config.yaml
n_layer: 17
d_model: 224
n_head: 4
n_kv_head: 4
head_dim: 64
d_mlp: 896
vocab_size: 6951
activation: "squared_relu"
norm: "rmsnorm"
norm_place: "peri"
norm_eps: 1e-05
positions: "rope"
rope_base: 371000.0
rope_fraction: 0.75
qk_norm: true
attn_scale: 0.202
bias: "none"
tie_embeddings: false
parallel_block: false
extras: ["local attention windows", "shifted keys", "gated attention", "short convolutions", "capped logits"]
init: "normal"
init_std_qkv: 0.0381
init_std_o: 0.00611
init_std_up: 0.0381
init_std_down: 0.00327
optimizer: "muon_variant"
lr: 0.00344
lr_mult_down: 2.0
beta1: 0.9
lr_head: 0.00914
grad_clip: 0.5
warmup_steps: 24
schedule: "wsd"
decay_fraction: 0.632
decay_shape: "linear"
final_lr_fraction: 0.0
batch_tokens: [65536, 131072]
seq_len: 2048
doc_mask: true
train_tokens: 709300000
steps: 7485
dataset: "wikipedia_en"
Each number is 200 + 30 x the weight over its row's rms, rounded and kept within 0 to 999. Layers, rows and columns count from 0. The size before them is the row's rms in percent of the matrix's.

# layer 4 MLP down (transposed), 896x224, rms 0.328, rows 194-208, columns 112-223
099,172,235,221,185,222,188,220,193,196,195,225,206,232,222,203,222,209,181,200,198,213,215,214,220,240,226,185,177,161,209,213,189,205,191,225,232,200,220,198,222,184,218,204,187,231,243,160,186,211,217,228,181,197,184,228,229,183,172,163,168,214,218,214,146,238,179,209,191,174,224,190,236,200,185,272,299,209,188,213,212,175,233,223,147,248,219,203,205,158,251,175,198,238,195,170,222,159,154,196,207,199,211,212,167,171,243,209,230,173,241,173,222
093,171,216,158,195,164,223,133,244,239,175,199,150,223,194,215,206,209,184,200,211,215,209,199,230,147,190,189,164,191,265,215,195,178,161,226,205,195,244,241,230,188,205,171,248,219,246,175,201,218,220,187,181,162,160,220,203,164,179,186,193,182,191,150,208,194,252,187,257,209,183,194,193,195,245,181,196,167,206,199,194,228,237,201,155,166,227,204,246,187,235,216,173,163,220,185,157,237,165,211,171,237,187,132,168,196,163,138,171,230,205,156,208
094,182,207,208,241,175,194,226,168,195,148,231,211,173,237,244,164,184,121,236,192,185,143,233,163,194,196,206,137,203,185,151,234,158,271,188,206,162,267,183,274,213,223,208,170,185,194,215,178,196,207,202,132,219,236,172,224,194,265,219,188,209,207,181,243,216,185,212,192,234,192,220,199,208,161,233,182,195,170,201,203,203,211,202,144,186,176,191,182,185,209,150,239,193,217,205,186,185,242,199,154,175,234,165,176,188,173,168,175,239,196,254,172
093,185,203,227,185,244,203,221,162,222,173,195,205,178,192,191,215,237,192,200,214,207,219,198,140,173,156,155,186,186,196,197,135,213,164,196,289,188,201,242,203,154,204,206,178,192,243,250,245,200,175,181,208,178,188,202,216,236,191,163,185,189,202,190,188,189,235,190,263,240,172,190,257,185,243,211,199,197,152,200,186,239,186,150,199,236,249,205,201,189,235,203,226,241,256,210,168,193,156,248,166,197,207,192,159,229,217,190,176,179,185,215,180
100,224,200,193,205,141,204,170,172,217,179,195,198,206,202,216,200,193,207,229,216,240,168,162,195,233,184,202,233,200,156,243,176,197,198,190,206,225,164,232,146,229,206,185,185,213,239,170,198,231,173,250,125,225,150,206,209,240,227,249,201,198,238,156,193,229,187,165,219,194,235,225,180,220,177,187,216,217,210,110,197,222,100,167,184,178,140,208,187,164,208,187,200,161,208,213,187,209,233,178,204,228,230,151,155,185,176,221,267,109,224,194,255
105,265,187,180,173,220,221,141,183,173,198,191,205,213,218,181,268,136,190,195,212,192,157,160,219,189,149,180,203,160,205,224,140,149,203,198,178,203,203,168,242,229,174,202,144,200,191,279,193,192,254,206,221,227,194,214,248,185,198,222,244,199,225,214,207,193,166,197,202,199,213,197,220,192,172,242,202,129,196,225,174,174,186,240,167,130,231,186,150,164,195,207,177,235,209,161,195,146,188,191,206,180,217,159,197,204,285,203,210,208,191,193,176
099,237,213,194,227,226,176,185,178,232,187,242,186,216,220,195,203,198,189,169,155,205,217,203,227,150,156,181,194,213,301,201,236,209,233,127,180,195,219,211,207,199,313,212,199,236,221,209,184,246,205,155,202,182,239,234,169,208,192,219,255,222,208,235,179,181,216,208,221,223,164,224,234,178,228,213,215,193,159,165,195,249,183,174,197,150,191,165,183,187,249,156,164,190,163,191,202,225,208,219,233,182,214,140,236,201,204,182,191,230,202,204,219
099,190,211,192,168,204,219,155,202,201,222,197,182,199,222,206,163,198,232,217,198,175,199,194,187,255,169,286,226,186,244,213,213,206,230,206,209,258,206,241,271,190,196,240,179,199,215,208,233,236,191,222,179,196,151,218,185,189,220,228,240,228,175,237,197,242,171,134,228,198,169,234,168,202,184,180,136,241,236,161,149,141,217,244,193,240,183,204,189,231,194,219,227,157,210,193,242,188,194,199,222,133,186,178,216,186,144,157,204,208,179,215,200
101,160,207,268,187,182,195,215,220,244,175,217,210,219,210,199,218,195,222,164,207,224,183,224,218,190,196,213,211,203,227,163,254,183,237,201,187,210,183,258,241,228,212,252,233,178,227,225,218,214,205,198,153,200,143,211,200,169,199,235,205,213,193,170,226,175,255,193,235,237,251,217,151,174,229,227,271,222,220,183,172,228,225,200,219,216,197,168,191,198,245,200,183,216,186,164,181,195,212,210,207,207,206,207,158,212,213,145,181,252,181,182,220
093,130,212,161,182,231,176,227,176,200,203,214,207,205,208,238,204,149,179,175,199,234,240,201,165,240,177,185,227,209,186,147,206,198,167,221,154,222,206,173,199,163,132,207,193,265,220,298,198,211,218,178,211,236,218,195,176,213,164,222,202,200,233,215,219,185,220,225,175,197,234,195,209,175,167,167,190,186,200,201,232,191,207,179,174,248,171,174,215,196,144,243,213,208,215,154,195,167,139,173,199,226,204,168,171,197,205,194,210,160,222,270,175
088,182,231,201,212,138,203,206,146,214,242,196,230,159,197,182,163,250,161,198,176,183,189,227,203,146,201,218,170,136,188,150,204,178,213,212,194,182,226,144,178,213,242,224,233,186,175,232,193,187,213,190,206,152,228,197,186,205,183,144,182,178,177,180,210,216,242,179,188,207,133,186,220,200,207,166,230,219,212,198,273,227,190,196,215,266,205,173,244,189,193,182,220,155,205,256,230,165,196,214,240,243,221,209,173,156,253,194,232,192,162,174,165
094,159,200,211,232,204,205,207,215,236,219,219,206,199,212,217,244,212,183,226,199,185,237,229,249,232,247,197,136,205,172,235,158,175,140,229,186,232,208,119,223,174,178,203,213,176,168,184,218,155,234,220,175,143,196,216,193,221,198,165,181,194,239,222,203,194,257,221,170,167,200,194,214,247,212,227,186,229,221,172,144,228,195,203,205,239,189,222,204,235,200,232,203,235,230,206,226,207,178,202,205,256,172,188,218,168,233,235,170,146,187,210,184
090,177,239,175,225,287,229,177,226,204,212,222,197,237,186,204,203,193,251,204,190,194,189,176,235,225,188,184,206,245,209,192,149,229,190,155,171,210,208,195,256,239,199,200,235,200,228,240,237,132,219,244,159,212,250,211,185,151,217,220,207,169,219,185,151,183,237,224,203,223,194,212,183,189,211,207,186,213,218,235,172,207,165,173,224,253,147,208,181,170,120,179,177,185,233,226,198,221,173,212,227,249,195,190,181,200,213,231,163,164,249,208,185
094,241,197,242,167,139,189,193,255,189,224,195,192,182,235,185,200,177,135,195,238,239,202,200,179,201,194,241,230,205,203,232,191,194,243,176,213,188,223,187,143,194,212,232,217,154,174,192,170,200,219,172,190,199,145,170,191,233,249,234,186,185,136,116,208,179,180,204,191,139,226,155,221,231,200,201,193,197,179,232,203,190,216,252,232,216,221,196,215,152,170,166,195,203,178,216,215,223,174,231,203,171,185,183,167,249,211,192,225,184,170,202,219
091,189,231,154,245,152,231,214,216,172,149,227,238,239,179,184,274,201,189,223,161,236,217,213,225,186,178,192,169,197,216,182,185,217,198,214,210,210,169,224,217,200,227,183,199,152,242,145,128,208,209,236,217,164,247,209,188,196,178,216,180,249,203,199,204,159,198,219,255,248,165,233,228,145,191,212,172,176,201,134,246,243,199,203,223,187,208,169,245,208,186,156,174,193,210,213,241,208,169,174,205,235,222,215,203,183,253,153,189,212,233,163,209
# layer 4 MLP up, 896x224, rms 0.17, rows 195-208, columns 112-223
106,205,222,210,232,186,140,224,186,217,205,273,190,191,190,183,209,176,209,188,188,183,170,193,182,189,197,225,188,220,214,264,189,188,266,216,231,203,229,180,142,193,163,268,174,151,127,179,165,156,214,215,139,224,152,194,206,235,207,208,180,202,259,179,173,208,183,144,152,154,210,186,217,156,226,208,183,218,195,244,222,158,221,189,197,186,202,192,176,154,193,189,201,190,171,234,233,208,243,219,217,145,250,227,198,178,232,282,185,190,193,222,165
105,173,164,215,133,206,219,168,215,227,191,148,203,165,137,259,201,196,225,164,208,241,239,203,221,190,228,180,229,168,186,274,224,206,183,255,187,221,171,188,166,138,189,200,201,216,182,248,226,245,181,233,193,187,147,169,179,207,156,206,198,190,225,167,135,215,154,186,186,189,219,213,230,248,243,179,204,237,175,228,188,183,170,223,242,165,205,171,202,225,215,207,199,187,156,204,198,209,196,155,179,209,133,170,218,211,204,221,184,225,234,214,209
083,235,212,162,212,187,215,202,211,181,238,193,171,225,206,199,195,206,202,197,218,151,166,229,209,181,238,254,240,200,191,207,260,208,219,217,176,161,209,200,213,215,216,164,230,207,159,161,183,216,230,219,180,217,242,186,201,154,185,255,240,237,171,229,235,181,204,197,156,209,242,203,154,225,172,191,206,158,247,197,246,198,208,216,184,197,150,228,195,227,216,221,179,162,189,152,235,192,267,162,279,180,206,234,202,190,193,180,191,206,229,200,267
108,161,177,213,235,236,192,238,241,193,222,176,219,213,215,184,224,205,209,196,200,174,195,263,201,161,240,174,198,252,232,185,208,208,204,196,223,154,202,196,184,181,191,247,187,190,191,209,206,196,226,187,213,205,250,169,190,171,191,230,194,181,200,191,166,219,195,170,196,238,194,197,178,178,225,228,199,153,164,194,207,196,250,221,227,229,249,151,170,223,219,194,161,197,205,194,179,179,200,205,172,169,144,167,247,191,197,151,208,281,182,182,205
106,219,240,284,196,148,200,203,192,193,166,187,189,254,162,181,222,257,140,167,214,210,183,195,200,205,205,181,193,235,201,161,181,200,217,146,187,222,219,152,262,241,183,178,209,260,227,124,208,204,169,219,215,180,238,182,176,239,234,219,179,153,204,177,207,166,223,174,168,165,170,225,179,142,201,192,134,222,164,228,204,184,199,230,195,231,160,152,203,219,231,233,215,209,188,171,288,177,202,228,202,184,145,201,196,199,190,136,218,162,238,166,254
099,220,206,176,139,161,253,174,214,190,234,180,179,128,189,180,183,205,192,197,250,215,197,201,142,218,214,178,247,201,163,193,194,156,190,198,208,186,203,182,199,216,135,246,190,203,210,229,174,146,188,214,192,181,194,165,178,195,213,237,199,166,185,175,198,281,205,130,169,178,238,178,187,202,189,185,200,209,231,157,228,189,207,257,180,225,235,226,221,233,201,192,233,235,216,205,180,197,229,196,193,197,241,221,224,186,205,214,257,214,193,252,187
109,254,241,200,264,182,225,184,174,199,211,150,154,214,182,165,277,193,214,201,214,245,198,176,158,177,216,213,245,203,176,171,209,216,192,216,200,161,195,189,168,182,239,232,187,178,205,189,184,229,178,168,230,198,243,166,224,183,178,175,211,178,194,202,149,184,243,145,255,237,193,184,171,181,199,235,204,159,179,259,249,207,228,205,228,180,217,142,175,133,178,212,251,193,212,193,156,288,222,205,147,176,178,225,200,205,222,208,234,181,219,140,243
107,196,245,118,159,184,183,201,177,230,208,211,179,212,221,211,196,154,171,232,188,190,193,237,232,232,236,149,247,174,199,183,153,190,182,221,135,260,224,186,258,182,200,228,261,221,144,201,190,204,164,186,186,214,198,207,160,234,216,178,210,181,214,197,162,204,181,203,217,183,198,184,246,173,186,207,215,182,157,209,233,215,170,159,174,202,179,209,166,263,184,169,187,207,231,219,189,209,149,193,243,160,205,158,163,247,208,216,233,84,215,236,191
095,224,207,214,196,237,246,189,217,189,245,164,199,214,178,212,225,216,221,241,176,143,173,177,255,176,200,203,206,197,186,224,194,206,235,176,228,168,230,195,204,241,258,181,185,160,149,175,168,184,210,199,214,149,228,178,249,190,235,227,199,142,200,214,211,190,158,135,184,193,200,185,161,224,257,248,181,235,242,201,137,244,202,194,175,182,205,212,182,225,225,159,201,174,207,224,196,244,258,208,169,190,144,217,226,203,185,182,203,224,211,148,230
098,176,186,124,179,231,219,191,233,227,185,223,173,236,178,240,199,185,210,163,221,224,219,196,185,211,186,185,195,266,186,222,234,205,202,224,222,198,206,218,203,162,200,165,194,243,174,198,196,247,188,194,178,213,172,211,187,179,236,220,237,204,218,258,210,183,167,242,211,196,234,208,174,192,185,215,213,115,203,166,116,156,222,230,230,212,237,226,200,249,193,216,156,169,171,153,174,225,215,196,155,232,262,217,172,213,176,180,158,168,228,201,187
100,278,160,194,191,204,200,169,147,173,180,147,153,146,205,196,164,160,232,209,191,184,148,189,155,206,144,221,206,204,195,220,242,220,234,162,175,201,184,226,207,223,204,235,187,209,237,273,148,163,158,190,198,236,200,181,177,225,199,213,204,244,171,187,242,165,183,209,198,232,162,197,166,181,151,175,230,260,192,227,213,257,212,211,237,180,237,157,217,180,178,202,214,151,151,208,164,198,242,226,159,196,194,142,224,214,153,196,254,216,171,189,169
102,201,138,180,169,149,190,213,163,211,153,205,193,181,203,213,232,181,205,177,216,200,218,183,179,216,190,216,213,129,194,190,209,181,155,273,234,172,178,144,257,179,190,209,216,211,154,153,177,244,167,204,207,220,178,185,194,226,139,179,204,252,183,186,206,230,211,158,159,163,168,167,233,210,207,251,214,176,186,138,204,215,201,167,223,200,280,146,208,234,190,186,206,227,143,180,203,168,195,238,169,171,214,172,195,230,203,206,209,221,168,217,179
096,177,231,181,206,221,183,196,169,222,141,183,198,194,150,203,214,218,265,188,160,164,201,186,214,210,177,186,187,218,183,223,248,218,203,244,203,217,166,225,212,193,179,198,190,224,247,219,249,190,213,161,163,199,203,173,177,178,162,142,216,207,226,277,187,290,232,210,221,243,168,244,203,223,189,178,204,244,197,159,178,229,150,158,179,184,191,210,177,253,231,251,148,185,200,188,199,221,218,203,211,202,227,207,233,169,192,244,172,209,224,194,211
099,230,204,193,175,222,154,176,207,260,223,130,215,182,216,142,172,174,208,191,197,246,153,240,199,215,237,179,217,218,159,203,231,218,191,118,213,228,219,185,190,199,137,221,221,193,181,251,255,229,225,199,156,234,250,249,199,201,211,223,176,231,180,208,203,193,199,221,200,186,190,209,164,181,213,202,271,236,164,173,162,176,238,191,205,216,186,217,166,171,216,179,196,176,208,157,176,228,258,224,198,172,166,201,198,225,184,217,196,191,169,250,209